Each number is 500 + 25 x the weight over its row's rms, rounded and kept within 0 to 999. Layers, rows and columns count from 0. Numbers have three digits each. The size before them is the row's rms in percent of the matrix's.

# layer 6 attention key, 64x64, rms 0.385, rows 10-63, columns 0-63
115:516534487473507511505495532517527506494513481524491480510558470468497466496504491522492482449517486543474523513483512512462519503514473491527485468481519485466556512541502489536494435538522501
108:534446478523492493493489482511530483532479508496506533507508489488523534480472511507551478511482541523533481522528474487529545495471508509460497541497507488538502496458497521534552548483493503
114:510512533477514535520504487535507452464481514553518513511524453479504477499487473524499454504485450507520479506463493473490497479476518517477464489520467474488474468485476492548541464499485491
111:486553516475495532456503493515480516526521496498468549539500499483488475463512525467527518488492496516498491442524505487503547461509497511478523503500527555522497556481503500483507525460527506
077:497447512479545508497508498498519539502463473451488537485485510509546463512533536513509506520503497490483474462509496542475461476499449499535505523507508500495466514489496483444482525477485471
115:493503543460519506481492423527526523489500465450469533508500497478494526493486529539510477488488525497495503462487510545512488460483503484499528531457526515526495475508473519460474479521489500
100:534476486500482527448526490493499456479494518507457508506474460481528528476504546488498508506490529484518519486535445498516551500532528481521512476523497479468525509519539479498543533471490480
131:478489498504497470490450506496504445524518512484495454531485550462522521464495473461519505534518509479538485512453487496522518511524520471466464532526535504511533466518467512513482517508483505
085:501464508415476499527500511481525517519525461530519495492488473509480470488500502545528497484493505531474483460508521479529518501475488552487493446463524494531499521478476504486480530502509467
115:497493479465494503523506501447490532490493486544506520465562468501497466526477532526526478469511529500501525524484476530522475497503465460512521529499498503498447464484521519513537524508536473
098:453460475488502516438554506458534500508463481504469492467495507500497469481478524525537481498490535500502508524523482480480475475486521514522519545476542523506460522528489499509498494504544487
134:491483524465547482472511468504512490461518474504472474505555501473496483497452536512511472478494504461506508516475495530515502493516466452532515518524481527544516449502463530494539498501497476
124:511530487482489510499518486489533530473520435526516499465490521475538529513534438501503505523491502529499496501469496515522508482479491458542501521540479492490514493492499498535515496521577466
097:477471463501453473506507521489509525524461507493481537554479526486471466507502468495465516482484471511513541479512522528502514464513510484477505516482511508552466466520471559511537486510510490
141:474484498491505506529452517487551485505495527533519521476488456476494490487517485530530455532532469468451470518506510478497481474474499472480514507475497485504494449522551530522494502546488484
109:483484483457496467504480491516526472493499470455514514519526541497538516490534481520489523476521497501490518494482512510437568510499503488518479490481524550471522515533511536480468452504478497
119:499473473507486551442511480480484500499498500488523492552502504532499553528526503472508459502501459484520480495471459564498517506499455529478527464498509491514495487519510496523475468496525469
144:485442509491489473531502466531517543498529486437482516518460512523455523494491497500488508476464535505498509514461538503511525532491476524482494501513539498510529508488490494452515452500467519
115:488488505501515474543464541476524516516497537521501516447486486505530520525535521522556485517537536491468475526485515527492498516490454478538523525476511463454483478487501532513503474520500507
111:514535523512495507471495513512470493488505504485437482515516522500525554476514559492520548486486512501499479462508496480482499484473497504512508487480511486500548538505469422493448494490481487
120:478510477530495419471473536481509515525502506500494513518479491472460511492511491468528461506484513474523545527489518489521491524528507473527496486504486455506530475515524494535517455558500505
128:462541516559488447474513505458500532524532522496462496491494495458481512467517464476525468497512500489461493531493519530472498515479485520519539540486515472532522489467498510508493498538501480
085:505477490509455492477459494550512530476514524494504500505467466492488485492494480489510528482525499490471525510466529479477534516503417472469508492489514501495520488443469535470553496507501489
085:513504458495491528489479471520504514497515498492503524557523499525482466458457475537453556492512481559547517504477508477483543529478477507507508491508508531499524488510536523474516518494483518
080:509517509459508519510522505483505514520481478489511506484498517532465507517509524521481491527479512499493512478537498524477453484483485473537507483442516503448495521519468523499453520557533433
066:501488484481473508519512501509443486506523489483469494496492507515511459533507515544472498523504521460496547485490480519526493515474500451508525493510467527526441512535482510463558492490540468
060:538460463551500456485503507556466478478510507485475477520470489427492523471547498513523493509495501457499485506505471464518516528515491520536481496492499465529502481492474527521509504518494499
082:477518517509500504508437540458488502547505522466495484485486462481505486507498513417526512518528480482504496463474511463525497484482525490471463461518479500506493515528501527513532506470530495
080:498539491477500506542471504504507499482512517519542484455517473536515504535503526513517529436534447549490531508487513477462512504496495506481471482492530511470532513495513464491461490498501546
074:497503508533496481522467516523472571516465513468482486503461523510494545512508501470505556509545522501499508467482526511498466528496471491541501458490478497492509502512511558465523486490527483
081:482534490524495489469512486480489531517510546558439540535495519477520527454507474524451518515495521482540503507469473509532495497499505536541506483497486471514472487479488505504485534528515480
103:497490461498471514536494514480491485492486497529491527479505497497454474515511494562501508480501444526482548501551479500444533477509501517520492478458551490507472503514506528478497507492517550
078:531451491541516521528502489556519499463471513512498546495520537505511512526524479526470510521511447454537511514527487498490510489486490521545489496497522467507518460501488505518512472497446518
069:488522503529485443500482490462471502513550517469526504484482514482515518515499491474507466494503491503497454503483498545541555495544480468507510530525478479522490487438488486502499534451504492
088:468469472497448518470516467502541512478515522525468496500520528518484517454481518521491528462499509507521494523487529518461514490504474505487493556511551510465541514453507471472502491526472500
095:524523514509490505506484463495449439515501511529476505515519504468507525516537543534508470498486504495486491475501453501540523461504537483481477531481514493486452483473473471485453544494513514
073:434502521472516499512501458503448478485499515475479518525508555523519510530527508504477509520498563490510491475483493532530506469472540491495491503522486543512510481542482470491465497510464498
106:507513463513464549515458485528480476499508548527472514555454511511544504507510501499442506489508549475502538480476495476511480473500482509460489521502494498462506510474481476468517502504472513
093:521479494485530444501514493484449492478536495480499445486469500528522517510519497535529502446467497501469507523478507495540484521515474462549525473499489467517502482509525502494466506501533544
082:531543486518494474501480519502459514533488471480529529507499520511498531513494457505529492520536533520535482501520490505502488529531496519534470484509423489499488456534484513535504510531496448
092:485480515494505504469523499471493529509496504516464462509519503483521499450467509482546518430471494520502508514488515504533507500500512500512509494540518521552519522542546514480548530485524549
079:482509482493479530468515492528463533453535569481460500487479496533556492492510489516471508500472529480482528468515469497516502485474489506463502524483500536537533517487493462477491531518483500
082:519495484480509535504503494480548446499519524549536527456529497539542504508495498510483503485529477471523524533510495476498473465479519506481494497498487499477526482502524461559473486500444512
086:505528538487492499519476550467484522511514465455542494493441487546510487522486465539478526541527498511496522501495506520501504542528471505497529468524488497497457494519476504475470494504547509
095:446486494509495506511497501531505479523473517504477491556488564503527517505514499484500504463515512543519474469492544497486495455480524480463495496467539543481496524533495533500481525487448510
068:536507501473482526515466516469496491522515509533509504470488482543556501503497477534511554443514476488487526474485495488510457487485466497550497440477494479496522511528472463512479490506510510
079:485501546506473503465539500452512503536532492525525508478520494512494526442481507537503528514536525532498437541510507502518524492480500518485492501478538498520521506503479523504468548513508457
088:490468510567482506509494465502476493510485519490478510532462536493504540478508533472450509525503519492513431514472520489524497508478514513490491544459516475502510517458491498477482528468488462
090:495473513490523521502447515450544488530503485509496504515503496516473474515518504553543521482508472514484489487514525507494511439537482483548517500497536502472497494542532540514487492505532550
061:470489480497520518536508527538479575465456541505442529490505503467503529542527507496468513526521518457473496443514467495497469507484504516501492497488480516515503506481513526501516484510509483
104:485557499493538475551486504501496524511476516549485520509502484474501505574522495450493435504464508514469521497472511506511478501518519492488521487498484466474459487491490490501528477512529526
080:544474475550485497470497514533525463495538543498515465501474486507534522458517514485515508517506531479517501527505521455534488518508482515478474520512528461491559527478497486528489491530475528
091:540465529503511564510495497519514453484462498520528501552497509492536458491483509455525500472470469517513475485507502481480516484480513502497483511507497483516496552458499464479512510440489514
080:446520507526527498456512486518504564489521588507431531515495507534530492505523495493509509529486521512524500516481500490501493451499480495524507504499463490518522487489506502476505531523500495
# layer 6 attention query, 64x64, rms 0.415, rows 11-63, columns 0-63
097:511484466483470524521461473549492450510491495534492543529476462514518498472493525522542492525472491486520477524502459462527527467523525474504528495497505478537468481500481515483547515521497511
102:521492513485507531534466452495511464462529539526522487518519459492502522486482450526465455486471469496530493510489516473547487497478490490487495514513480470499538464496520462545528500504489519
112:493549516461509478477491466500478494518500476506463545512472503449477486484519508460506510462540478518506479473534504513486527457509474550480507521501524500517494532462485482480482525481549479
084:514491539489497468503498501506485511537507483497491546451481499494485495523539545545516542498534494468454473531513464512507481519492480495542520509466529535513454522495509479506447505478510479
117:476479526461507519483498484530525521516502473489502517503489517494514495482466533559515488495458498505517481515512520514549491443461520523472509547476540543547496469514481514495471474524475505
104:505528484521518521467529483481496483511480524501466507488479521566496546465491488476524503516484515474553506520513457430511484515498513496510536504499514519470514507500503465536539528453503503
121:495486468501505473506442503515477439504508513490515467517489551458483515480456482485548508515533507495531477503512469511484527515502512462484453524488494506511542469507492550504502503482482541
105:491457495493497537538464491513539543502511504526513469516472531459468474482494501520484444457515521474500519508511488480543476485502466529502497502449510492522523523455517508486535535495514481
117:487515482529502536476477503477486569506517487550527524444505476519470453520462532509515500466505503484503484514509472517513499497534475482526529512493481478467483444482511516500526495508539477
103:530500453501520494499525469518502496486471482516476515484474499476524515483496513552505520493539549504523522483519462527493555490499460476514553498465523542494507485492502558463522501502503472
110:479483531499535481449525483488499479509523506501506456482541509478497471490480519490522464506489501466547498547477455507510496507539465500491492494554499503546479461526472536493507456496520483
118:528509521494491432519500516514517524484518471504492492473501516477533499497494461526489529508485522506494509489481535437542484500502521455557472542512457493503538498499481501505536520526524465
090:454482479521459453474505482487512519517494499479495532530493520485454510499504461541485490473473483517525532495498525513488510463521543472498534495465485467546493477541526537487471497522531507
118:514534482530489486548468494465537522520489517507499531476498465503501517471490501518510465534511490490457501518498514497512495464452525495512491495465516464499499433539504537555513481540489489
111:449497492451499450480487514500530499506481469466526535513534549513541523490512495502477547495519530506480515510498521501455535495512526508496496486506506502490535529540501555492465457502513496
101:496516471479488547488510470508511498480503422495516502478478526492499525524549448476508486537496460542498477501467465526516509486479479481495477476519498524477503491509522496524489470491560474
129:504442503500488479542505469544557524501507475464495503506476506518453494495508490486498486476467508528516499530464513506493518537513467554450483529501501512547496516492482494451517483509495529
101:505496468496497500507452508446532549498506520490519496460458468532512496490489485508530493495522509452454509550469497482489472511500438476491514550479502481476468497480535494501498502520478513
100:486539556497527477414524496519511489508495497507476471510506500499503519456531523482504508511526493512525461470514483494460529478494497542500472492529516489486496552459502477487481460509501527
116:542512484530456466490507541489524519503513457501513487496523470472487521482458472449542500480511470518498508494485488474495521509501490505467546512492517467532523498523507550529553494512482538
116:485508485523466473483504529507465513490516498491453484498528499490472482493501492493551512492517494510452462489487548500501512505450455479478503543500492506553552486508526517528452485525468472
109:485475507451490489521494471484567527499509489503490532498484458519468485501477517506483515499498466482522546518447513489533471502487438474495517474490539488460516488517480510461519472507530499
094:482489453520471514476490481480540522483536513505532493520529473523490483499443477515429527499453474547512517517512498471485520510523497483492513482525516487478506483512558492494511491477480540
093:490494493440537546514478510484503499544480488485462507507501547504461486479514508516506456506522546493482476475540497503484491487481505478524485516440505518509499520485496528498458538536509452
081:536535496536480456489535483488510484507504474460463516478524480540467513496512507485445512559522500492521500516485481476476485522513497493494483479533489475490468493560481492500512448533519486
070:527498523493511465489537483524535494480482486482501517530510461491508550519539527527547518554472497474498540489497529498529488507503523519528501478520503490515515498553444494533512468510503460
105:487532494509489470520495493469504502506527507468524521503530445469503530522505540456504519528484471480501494473484484464521507494498544494474454428535514474455498499531506484491494494504545517
101:504528488495463473517528508496519497445490526491493497497511452493503514544492497486457563453528421522523527498481502507475503498504471485501502476526517474476495531496472462502475507486530495
104:495462530498503478559487479506491535519484498462527482427477519546504511522537520515507517532562543484496502496473495516521462525481485489506483477462505495486496497521495497466481463501505486
058:467482534498519541484498521547561500523503521572501480522550516470535549473486482510545510537488565485506507504490512508521491475501519518506523486491493518498492492508484492509491480517499486
116:492491448528413493504512521470478509485492536506495512517487502491482506539505464515462561473478465504467541503524505529464509486522510478513535503492515481531510527508499503501500531479516475
074:489433508511514489474543509547504481470464512493493499512525559511508516456521449522519515509481498447524485478508486520498538477476513488501476483527488490520528475542497509508522483498456492
101:497515487513497466505524471493450461484554506502497478486507533496532479518486505451503491470531482549491449512488516510493519539520466493476471521532494506555493510459528521473501534479481492
105:479495468488451491470547505518502505491501506519451511513512520503469505493476478467491520466514479537557523511485523486451491518516485468481526545540553502526508507493490537495528479536480504
099:554516505535461514484490507522477444488478510526447482528494464445482555525489505484533502493518498497495513447497494511511526486502541472481521527519494500520513516473482469513483543505502498
085:503489529524480545539460496520464503510484532497540496490501531491521530520508491549522501505535534492479477470491479530501522505463514524527472569472499547477499529490479482488483510504462522
087:526495496514456524508489496486535482512500499498498509549476476556497556542436505505469511533484509533517558501481513479524493483504518514476511550508499485449498511495510465488517489509481520
120:506473489509513522502486474500465503494502503483561466494488522502551468520479487535524497491467518515438491513503505531526498536489488512506529544454490497499493523464500490486472560452470501
114:496504519473502500530446473475508509536508464477568500461508511549540485542502502553499501497522509499465485527502493510502480507530482516541470493468482482462478501525491477490456491489477496
105:517514498518480464448561488481507492475513475512494476503536458480504538494458516432522520493482474547503524494482506475483507520528510529502503492566517507513497511518506480496530490484518533
063:486543471529502556501536498509513520457507541498514515545548515457482533475454532458491505551467486501495502456505497481521523496472530502496507513490519515489549514508491493492491514526491502
078:475476494502515552454506514519536468493491517524538513496534515538546459483482503522484511482477503482515496533543499524517524450481544487508534505480476476486521481490541497527476536477474499
106:510502532491543548576437511486491515530512514488518466505451530524539491484508478540487489506529535485475486523487488514523497497498456535513484507473481533478475515496490496478503501494521509
091:465488475518476490509483549522497498551488498474497506521473566480507518492538497507530529507523499473523493456487521530444508489519558488496481498497537520475507503519496508495460488510448512
086:522522522493523505497566508511539475491489481516483514527555502477511534469488489473504526501503497500547516459476477483483524491503505532527487454542499495492497509558453477531491479527528514
073:485498519463528561515461511479538496552514483504469497519492513527516480444503494527482490451523549486491478513525479494511495447488473501541524508454505532518537504498502509498494509500521484
082:477482495522497520527473473478469507504507493457519493523488543490502511499474497485498481524492559535455464463514504488510518525480528528447509540447498512531523498466534506474506528491464474
093:517474482483488515471480528486469470535504493535486515539464516473498492495508460496565494467482506479493495459502510490474517477520538478516534545514516504532480490496533553530525527503477539
078:481497490498483525553471526449504560502464526497523516458479504519482510519525533532471516528513512451465488478535478514522473494504476488495495497448473493467515502481500475494482503494518455
094:491532480523516474519487522492529527492504508561515500500514474457477512543479508469504480514452467510477527517462526495510485512521506506457546477490500467449468493479509493488498511509519564
082:517475477496525521466502488544507475493498493482488478549481480497511505464477496478509466502434515477536551495492497443550496473484539485499524479510507475474528491509479499527539463501484517
086:539491504516513525489525517509489460477510498525509483553485519504508475460493524450532485462468484538536496477497505468500541492514496518482491504542473502532522537474537480495525527462511546
082:485444487466503493484516495542495506547545513542508517505532488504517500490507533498575480508488507493512500521451526500553526478487518449502477507508519503483506497509532506471539508493478535
# layer 6 attention value, 64x64, rms 0.401, rows 0-53, columns 0-63
128:531551485474505497522468516485469520501513509504506529553467529490465518476475520506527501490476497485506519496498509555550470498453508504497483522486514472453498464522498507525497541469450482
137:493519500509497538485491499489486469455473495518442478489528489507486509478530484549461463460507518473472519533512546501507524511470505532511522475535525526484495531513484545514480525476502455
116:491481509559493548511459518530471512510493475442518542475512441493533484481507515493460481495512502504465454510504540501501527530511515503517487525485524491460487506487513504508476475538487468
139:495458486502507503495508482427467502451516481515492497534499503487496523464494521544456513516530488558519507505505467505506480539493515509525518484494463497449522481494526512475499487468479547
126:507505534531495481455532516497505541524501500502522497498503478467478464564498479500560513479500479518497528486511559529494515501480487533492491519544485495487459505481510485480496511482469436
122:533516486532533493507495489502536536456497485481462496514490547496484446485476519511499485477564463470517525479482470502538532484509506493506499492462497515502490479508500489541513450453510469
105:483539514492482464478543532498474516536447505519464466520496531484481503474495480456478538505546513475495499502474496473514516519505482496479471487491532476442508474518520529499500486497560502
107:502456515519486488506473481502500510468500532476514479484502449525515532489538478546465483444481476523493500491497480518524475535509550519506456497494483526472488509486480505479526496506553448
127:442493524491519536510491515513505505493542516463498484513510497519497552548479509548536494536469510464500500524506504497479513526486479495516448553487502521466499540485457501510507509457526502
104:509530547475474473479514485472431522490492519484486471496509474512507485523539531519502491499463479520491491492513506441519517463455495499503497474552529541475488489499516507548499496503465472
126:486506492475517486492484512452443528471465509495466492513456503514535514534504491566536478493460524498522498515488486447551490499507527464514528472497548509518492498512501482519500502504528486
132:509495495466539477483514458502477525512484536482535546535499522494493501497525483490513532434510452503490527505515507467515458515512525492474514527529458489492528528505474526515493484506555468
120:463496548532475501529489517505483518528524489523473436494489510492517533486465477489513488480510514515538483524556439489518483445510454510482493503499525509519528467524514489478520519506497490
138:476539485462489476502497503492531503495432505487510519507478492485561528482477515498483486513489508461449497496503489522498556515512522481480490539470494491547525520500512520500450445490487510
129:460514519477499521481495475503466456531496528496528527477494521517509539481447466479492482494489450504493510493510501502505508524543527471519514526493547491494471473446482505526530537477512453
120:504493467506532490519539494492504505516491493520530534472452468482464514488449512548544501501501471477509445461487484524554493467510515502529515532482547486466480491524503486488505504480489477
133:486483502457479521519460492533537458541529501484520516481540511515497470480478523496493498465516489507419511485514498536512522509512467524507476517510520506475549497471483470517504482488546480
101:542490498474480532478528479478476547528473517492518510506503459464504481506529499535430518499491482509479496510460503533507430498457531524517490495525508478474493526493531526493497509528481512
125:493506553492524488511516473504493499526476500480471456523466510519482501544521526535488507506498500473528452537529523493501462508446539490518438491462503477529498509488502482536493465488525493
116:502512526474489491488538521503462433534461492504480512536489530487525552492459457460529511487505519495494500562511479496485498439500497514517495530518502507517490519509489537478497504524497472
148:484473526458503475462482530512501518491487556516501490473447512504450531449532496487465476489483464506526503522507479468517527499491520469515522497524504513500520502571484504516522463511505508
134:491506520502505491496537470478477442486517486531480480484500458521511493524519479458488557520512486470490458514526466457483464553539460492516503502480518521489486502528466478531481524496503491
125:496492557500485528517457462517521462490506513520444524503444511541440510518476470495511456505486468494478502546504528522481487521505497503517477500515482505486501537500494512500457517519471485
121:501515472479501522534492438510529532478459509482524461517491502454464503480495498483499522552511529513493497465528469509461502510526509511506530464551517494518458493497517481531522522524472527
135:538443531460506505514496509498480470514494494476476485520517442524494521489521471469456515513524479534529453500498478490540500502504501502570526541493498502465522528508503488488483531501483523
114:528514513496552500533493480467436504514525475491499481535522525510535474500517507500518537490495483507480547514489473481459523491494487502499546536497504503463495468430496509494489490484503447
116:528509530507493543511510453487494483512501545502481482465514464486492508503523488561483504517486520511477463466543484561516509478533474509494469512508503531523501444460505478490505486505494455
117:478491514472496496484500499517492502502535520507532489513487482476538516538479492522487520513528529510474521424525495533546508525559533492489485503437505464499541480493494499524505510471509462
135:472504474447503511501458461503486492535557487505546469490501483463521502516511506494526505511502490476490537502494551489515485524508484567542522538455511493482522516507484494459486501479498517
128:493464496492539519510485547481507514494518517494509496476482531525505532507508509505490536520462533494477523524490448535458455501506562470534478488519502499541524448511504519493463480484482519
124:484494492467510493530488452540479447508453473487479526507514473486523485474509498547495475459511437541559517509507504523487471495490484502464528513508489488530496508465499478501496492513534499
100:511501495464466478469445512540480502500514516495511471530510518446480493494488502507479489533523527519482473515500472510544471459498510536501478470483514468504506549539530485508555503513506541
074:473459505504531526560543506516517497518540494552510496513541497550503539473494488499578530507470511508507502506508498496481482487517473458504503500506516534528520498491480531477492481476479514
062:545456556485507482449566535502528507485492484494493493463481516492484516475511485490510499496496486490497488533516527481503565487521451511501527517502493544509494510490526533463485481493478469
071:484481502462468493491492511499507513496473522529493498508552542509472504492491542476490494480499441529484530522518489521493546495475491461492417514526513497475536480500477520529480458500482513
072:472517505455536486490524499487495523516508497497500559513503507556495472511503452491520531490529477420501526499489538483502499493457504530521470531495519465483527497537514494513527513517531505
072:507510460491464513471462495485486479486522500564498508479506475493488510490547552539479479497518544505504481502483517488510521500503502485477488510500513471495503530601499511480530516524501524
069:537502471460508472471502521509470467524449505512507517450525523518492552519505488519536495481491513522491463545500507509525491495526548511505508504511539509479508528512454518481545481522534474
061:491491482451487507504445488499518488512484516511495508429540518504519484524481485465519482497506515509515556489447478532503507477479517546479523503496492504505486550507453490518502541510526537
074:526502502537497500503471484462491507428477542549532548505466529500502486464495515524487515482535487508475479460468475480532515567519494493491513480528487501486517519515506521488496521480517484
068:517518506522515543487464491458492495509502499541488520515517531500469497484533501494501478458484489503505555523525557496451513497462489489521497476550516510506454499487495485541528542507461479
051:477495506473537525476523536500509463523516474466475501487532454473516479517499531461491493484509481507535498448517542467508510513471510491471513488518541488464446490492483456533500505484527472
072:513521475511521512476521457511486528520509492546525465477534518468477493562502529499518522522478482493489494477537528457495553508520501476480534466443483492508535486482503469491473506506487517
051:489510487475508524510532490497505544523530516495528515542449466484495484497464498548519535487441470477493489490490474480495463491511456454473474496515487454468499520496509490450478505481503502
068:515511521488444492504472463530487492515466491474453512488479485487505496463476474495483478444494470515471466525523493535547459505512504553504509485513499502453484490503512546502492543531506506
065:506517514526491474492513461444516460508478506540502461467477503532506475494551508502528498503519518500507552484449499466480499499560484499517505460502487506535472496496508445481481476513513509
071:509515483525508502510518495495513483468499501546507491515528532512438510467493538465506526544502500481425456509529478483478533492507487505516496482462471502490449495514472500512534531478526514
072:572528534462530491478507505496504501491476472478464485556519469494505454500578533512475525506494502523496511520495514504503509512521510484488525518490520484509503485510529528525460505538528477
081:526523532462487472522516518496486473508485455472508513534503537475527502505464519472507449527508519496529495503503486496537530467526433487496538507476518456495482546514507470500532498494469499
068:465507511535477474541500544576507530499505493499512537529506540521491484499480510527499476497471477495513509528522517515532515509485485498504530475488488471465521483526488479483513503551564531
073:481506532512483533459525535505490532543469485539535501497538471506553525501476467515485521519505512526500462527504476465501479471538551522533487497504527482509522525525535500465508490494524499
063:580498494539459518481495514521501486500508471470510515505504524503530491475507475472468463445478545503475504537504490510467478488495498519499494495496439471528489543483498503464481530494482511
071:481568468550537496525503508540480520509493510507510499540522497483534510480488485504512530524469514529528497458517517505495492492508485529472551534526533496501504454492554511483526488535491492
070:522502477524472416498524522499505494512508494476530511478535515539527499467513525504507497514515530523474510525496451522528513477479524547511490524504468481555508479503550468497479514512523496
# layer 6 attention output (transposed), 64x64, rms 0.338, rows 0-52, columns 0-63
122:510476499504508462483539523564550499454503497482517497506540484515545502492524496508514544470477503503528507488494455495500491534514467495547478493549500495530535484491479460522494476517471498
133:507474478529462478517481530536497497532495491510547491495448498463485546542489484492510518501505455468530501490508472502496470491538500473500473534479491463511501456471451489523479478501514541
114:529470514488486475464505481503462480477512464511506455513486523436439481498486514478520483496497481535546514504517527488498482506525525499498531464554517490546507512525478542475482504496510487
123:434535546511517470469492506517524516488509504486504523517512494479510508515490519494516508524489480491458471500543507542535531464489464488486533548501523478531534512445500514524502484512471465
117:514469495481500530500441498503535461473466509494482540524487521495523508470566518496501522525518461486510485514525474460490517477516527479497483481531544508478526523550531518514487483492477530
119:479481542490468497537466525509464488517505546458516473518473487499559460515494462493494505535496469504498490512448528525500498508471522483477491502519471483541496513500481470520465539496457504
105:475461523474487523514477485536552507502486511489531511475498452515484465519488522533500513503467513526499497495463518475489469507519430510488553493521468457513474510482471500460501504465517497
102:489571514539480482480509496508515488508523487488483477473498468450468489476503509456548543537523495493517542487508484495461496503490473522455523508515558495520508499504494512483501482545488522
119:483532470517495462504530537501473553482495542521467546510497486480492480489543500503480498470511453506520535525511513471520484499450485479479496463492527468543492487515528505500519537540513515
094:524467440480493477523472499496571486502559498499538530525503523499493516520486531467523476522491466458503527517468532496523498512531522483484480523514518525487538473514534515496514501499476509
117:495515469530476515515462492566507507501533519486483495510490495500462475516491461434472470462528496507480516501510553504488502563515490519507470511482499483483555511476499461502495493516478501
123:475510502527520521533504502495521516502526509498493443503514490518526493448522510493568456551487544490530479532496473472493486512495474492471489499491555473485522529487513489474504494545506533
113:467537490480490517513523490477527527444488483493532549489522492543457476490472494539467532517477478510477520507534538509460487497524531515487505483508479480479521490513522483483448482466471512
121:522492504513492510522519490482479505455538500565514470501479476492485489525503513457478498483499509504503518485514466502559480499507462527505524501544467501476467523451494463490543549465513520
118:511470501514462450514526555516514568492499466520480485492514504508484502529527499484493523502499489525482490499475533488467497520478498532518506474490520504495498570487501488479485453554474537
127:489503505509498489491501512510473479469521544495507464513517534459538481473528474486495512499521478497460494513516504500434515522512457522520469468557464507535545535488518527505500462484524518
122:521498489508515496463568540487511516485446522516503453504457502475520508511494495494522506515473491487493532514479517497484438475475518481508558508511492501485453482552500524472507489511485532
098:494505518480512501474519501503519464515531486512474523494528511489479474481453524483516511525475518452531478503495466464488511512556468484527519527544525469511539524500461556488541523483512498
123:500481495507486507477470513469525515543536502505521518464483521535502449450488491463489502468516457525540555543487492519530541526537497456501532504503507476518519500522502496515527496509522510
104:493475496521500564551518496488495525449500476533551507471547477519468494528490511536459501500505537496499495522490479492484472495503477523547488467504491481444495500509475493507507465527502475
127:499498470505501504537508526525497498526542487488522493466522453509519446534514531495559499540503496476441505516553519538477502506517473502482476487476529508501462481456514497488482500481514514
121:493490505480474501541477501485535543504497488514531502536472510490470484478513471557507474485441541503488495507488521513504565490507508524460495533453477495536481474519513526492538484527507511
126:524521473458497499471481516496445525492495467539512514491505481487575467512493486531520510471516487509516531478505445473501521468537508483514508473461515475474494479488485502515496474554498520
112:485493462496427483461502518481472486516516503511494496502492526513504529513495489525534501462506514503494479537462490456486515528534480486499520596505498527497467510484525518487486509485497460
128:507499472497497492523492479460524527441500464500476502494530531453480439495494503513503479524542520472484471487499488569467502517497487496512515503516510470542527453502510544509486500515511475
114:495463497474454492521478490509560499449517517531486461536502490530487545515462493493502494551504494507524494475456512490536469515458530477498516501506526485517545508524512477504512497532467509
116:456501467501471469497512533472534454480473480534490507524520519469492503494464484450505537455491470509498518481465500491463525481530515493464517518525485493469486509510522544477509477498481550
108:506503501536504455501540512492496492496463471485469532497489495498483504463524461463518519540488513538495499496483503505471541510503479523462570496557454454510500503490492489523527474502477511
126:527510512543466501479542487509500494457467533540443530444517496512469491502531506494504495512467479469497479514508485471504502519505552497502496486502493464532503464509522494531566476509492487
116:513521503478469484464521527498513498528502479523482492504546438494470484468457487491541497476516473537479477493511535489534497427465500547501523528483509504506517525510488465513492507516528487
123:448518522510508484468456550457493541453472500489496435465470524532479510516481513443516502507544522477506517505497487509514505519520504464507476491503507512453499511502534505494496516487520508
106:521506510556522524468564477512485480496505481459496542457517498542521484521500482530495483501501499479517514554490528514445509514530493477500506554540503514485477479503498517498539493501513476
079:558501523525464493479458492484462485507505501460524485484481493509547455545507500505486485504513513481485476526488489519521512526523537501467522535511502444501462488474535483495512561504515508
077:448555498519492496452480494505513468489511509515561474524537474505546486504469482541475487518506525504496489457480507491522484500506550454481498529492481469469485499505464503523530502524493498
079:525527532527516517532523478481471437516527503457484488529469477478493516488517454513526488526519537511488467511493509474522468497491515526480549500512491515539480489544499528511546536498521501
084:469493498511511510503498492520468519502518491499507447507483511442486561494491499501472504473469522568500511485490481540517509516527512505492533463506476565535502495503462527469469488484500529
076:451500530480530500520505500485480519514522508431484460490511505526513452472478465471501487476496491502481529532507511501478483483490459534495521443485526478539507484437494522509482517508489480
079:438483530532498494494495490521489489481514509504516489542520505482533474450499515498493472496505481491515500465500506484513529465469514479471517523540451493547494451472508503559482540481466499
077:515503509507493524530516469512524507497490522464528505534475522484490513448533509530473456469489504485476452526510526473455514519513474519509458520450532542509501471478540516498474463495492508
085:458446502464488462496517513507474515550495468470468502495538495520496507492452487556491510526497527524508525531517534512502508425471493481532506498461521497505495482507483506473476480505502503
083:494516511531501445551564502505509508470523538490503483503484478503517477532504467511483504542485531499481479496464504516517469516483469496479558526513481491543497492509521532454536501490527524
067:483529476540472525529505471504520507491525556527488507488510497527481523496508447516493472471476464491471506507479486505475481488521490541538458497465467476515520514471527524490550490533462523
083:504511517496462506476518589495502475475483493474542477499480466495503497460499475493504515465559481512493505510484489529492478490464492475516510498522540483467465542533498512479526510546508505
060:544481503516485491502456492476495482506456465512472500461493493513462480567513461492523529506531521503460501500517501521492541500536521497502538554471499479516475451514478498536489514504510483
076:499515493470552504536470513542492478509543545501515517524490514537507502514528517496453515552500538484505496476508487475479546493464519455506475491497505531518516520477468445499501493468501481
074:474492486525524516493520534546520538509520494471516517497481507490482471519519490517490488516505477460478441526560505543517470478491493504469466516522543449527521484483498547490481514489496473
086:499500488465488473505476485519474476462497496473528453514506491508555477497487492498497459468493511524538535500512504480559439491522524462486494459521496508494515509489524525463477496500467549
089:453480473538496536493538514503499485492496543519562504491534511543470517507455493456471532528486454499479481495523518501517472494487508525515484486489482497470511549511508486492499472481461531
087:461481457546515500495499511495545480507477531531487485481528460484500469488485522504518553503511451496486505444491496502424496500508545510487501467524479512495515481507483505505479487498520545
079:532497493469515509529521480473513493497491484532476473473519507472495525457472481499489510555521510519551499485509500493485486483485548501523443526539488541495545539523517523511519509462457507
084:507481451507478465492455507483504500480539528494453505529470537480484491528516518458521482465520471474510544498497533515538509501470493476525494474533463496481484490478455518524495551493497494
070:469484469483489454534509531506525527490477513536518524486484491476518472523518521515527520551500496528490534486475545526458529550480517477499535495485512522503494487496536493493560487477520529
078:521440519462491526525458491468483483525519501545540525473477485553474467520519493527523511509530473474449494498502462491497513498520463513514486476481511474493468525510463502503483516497532480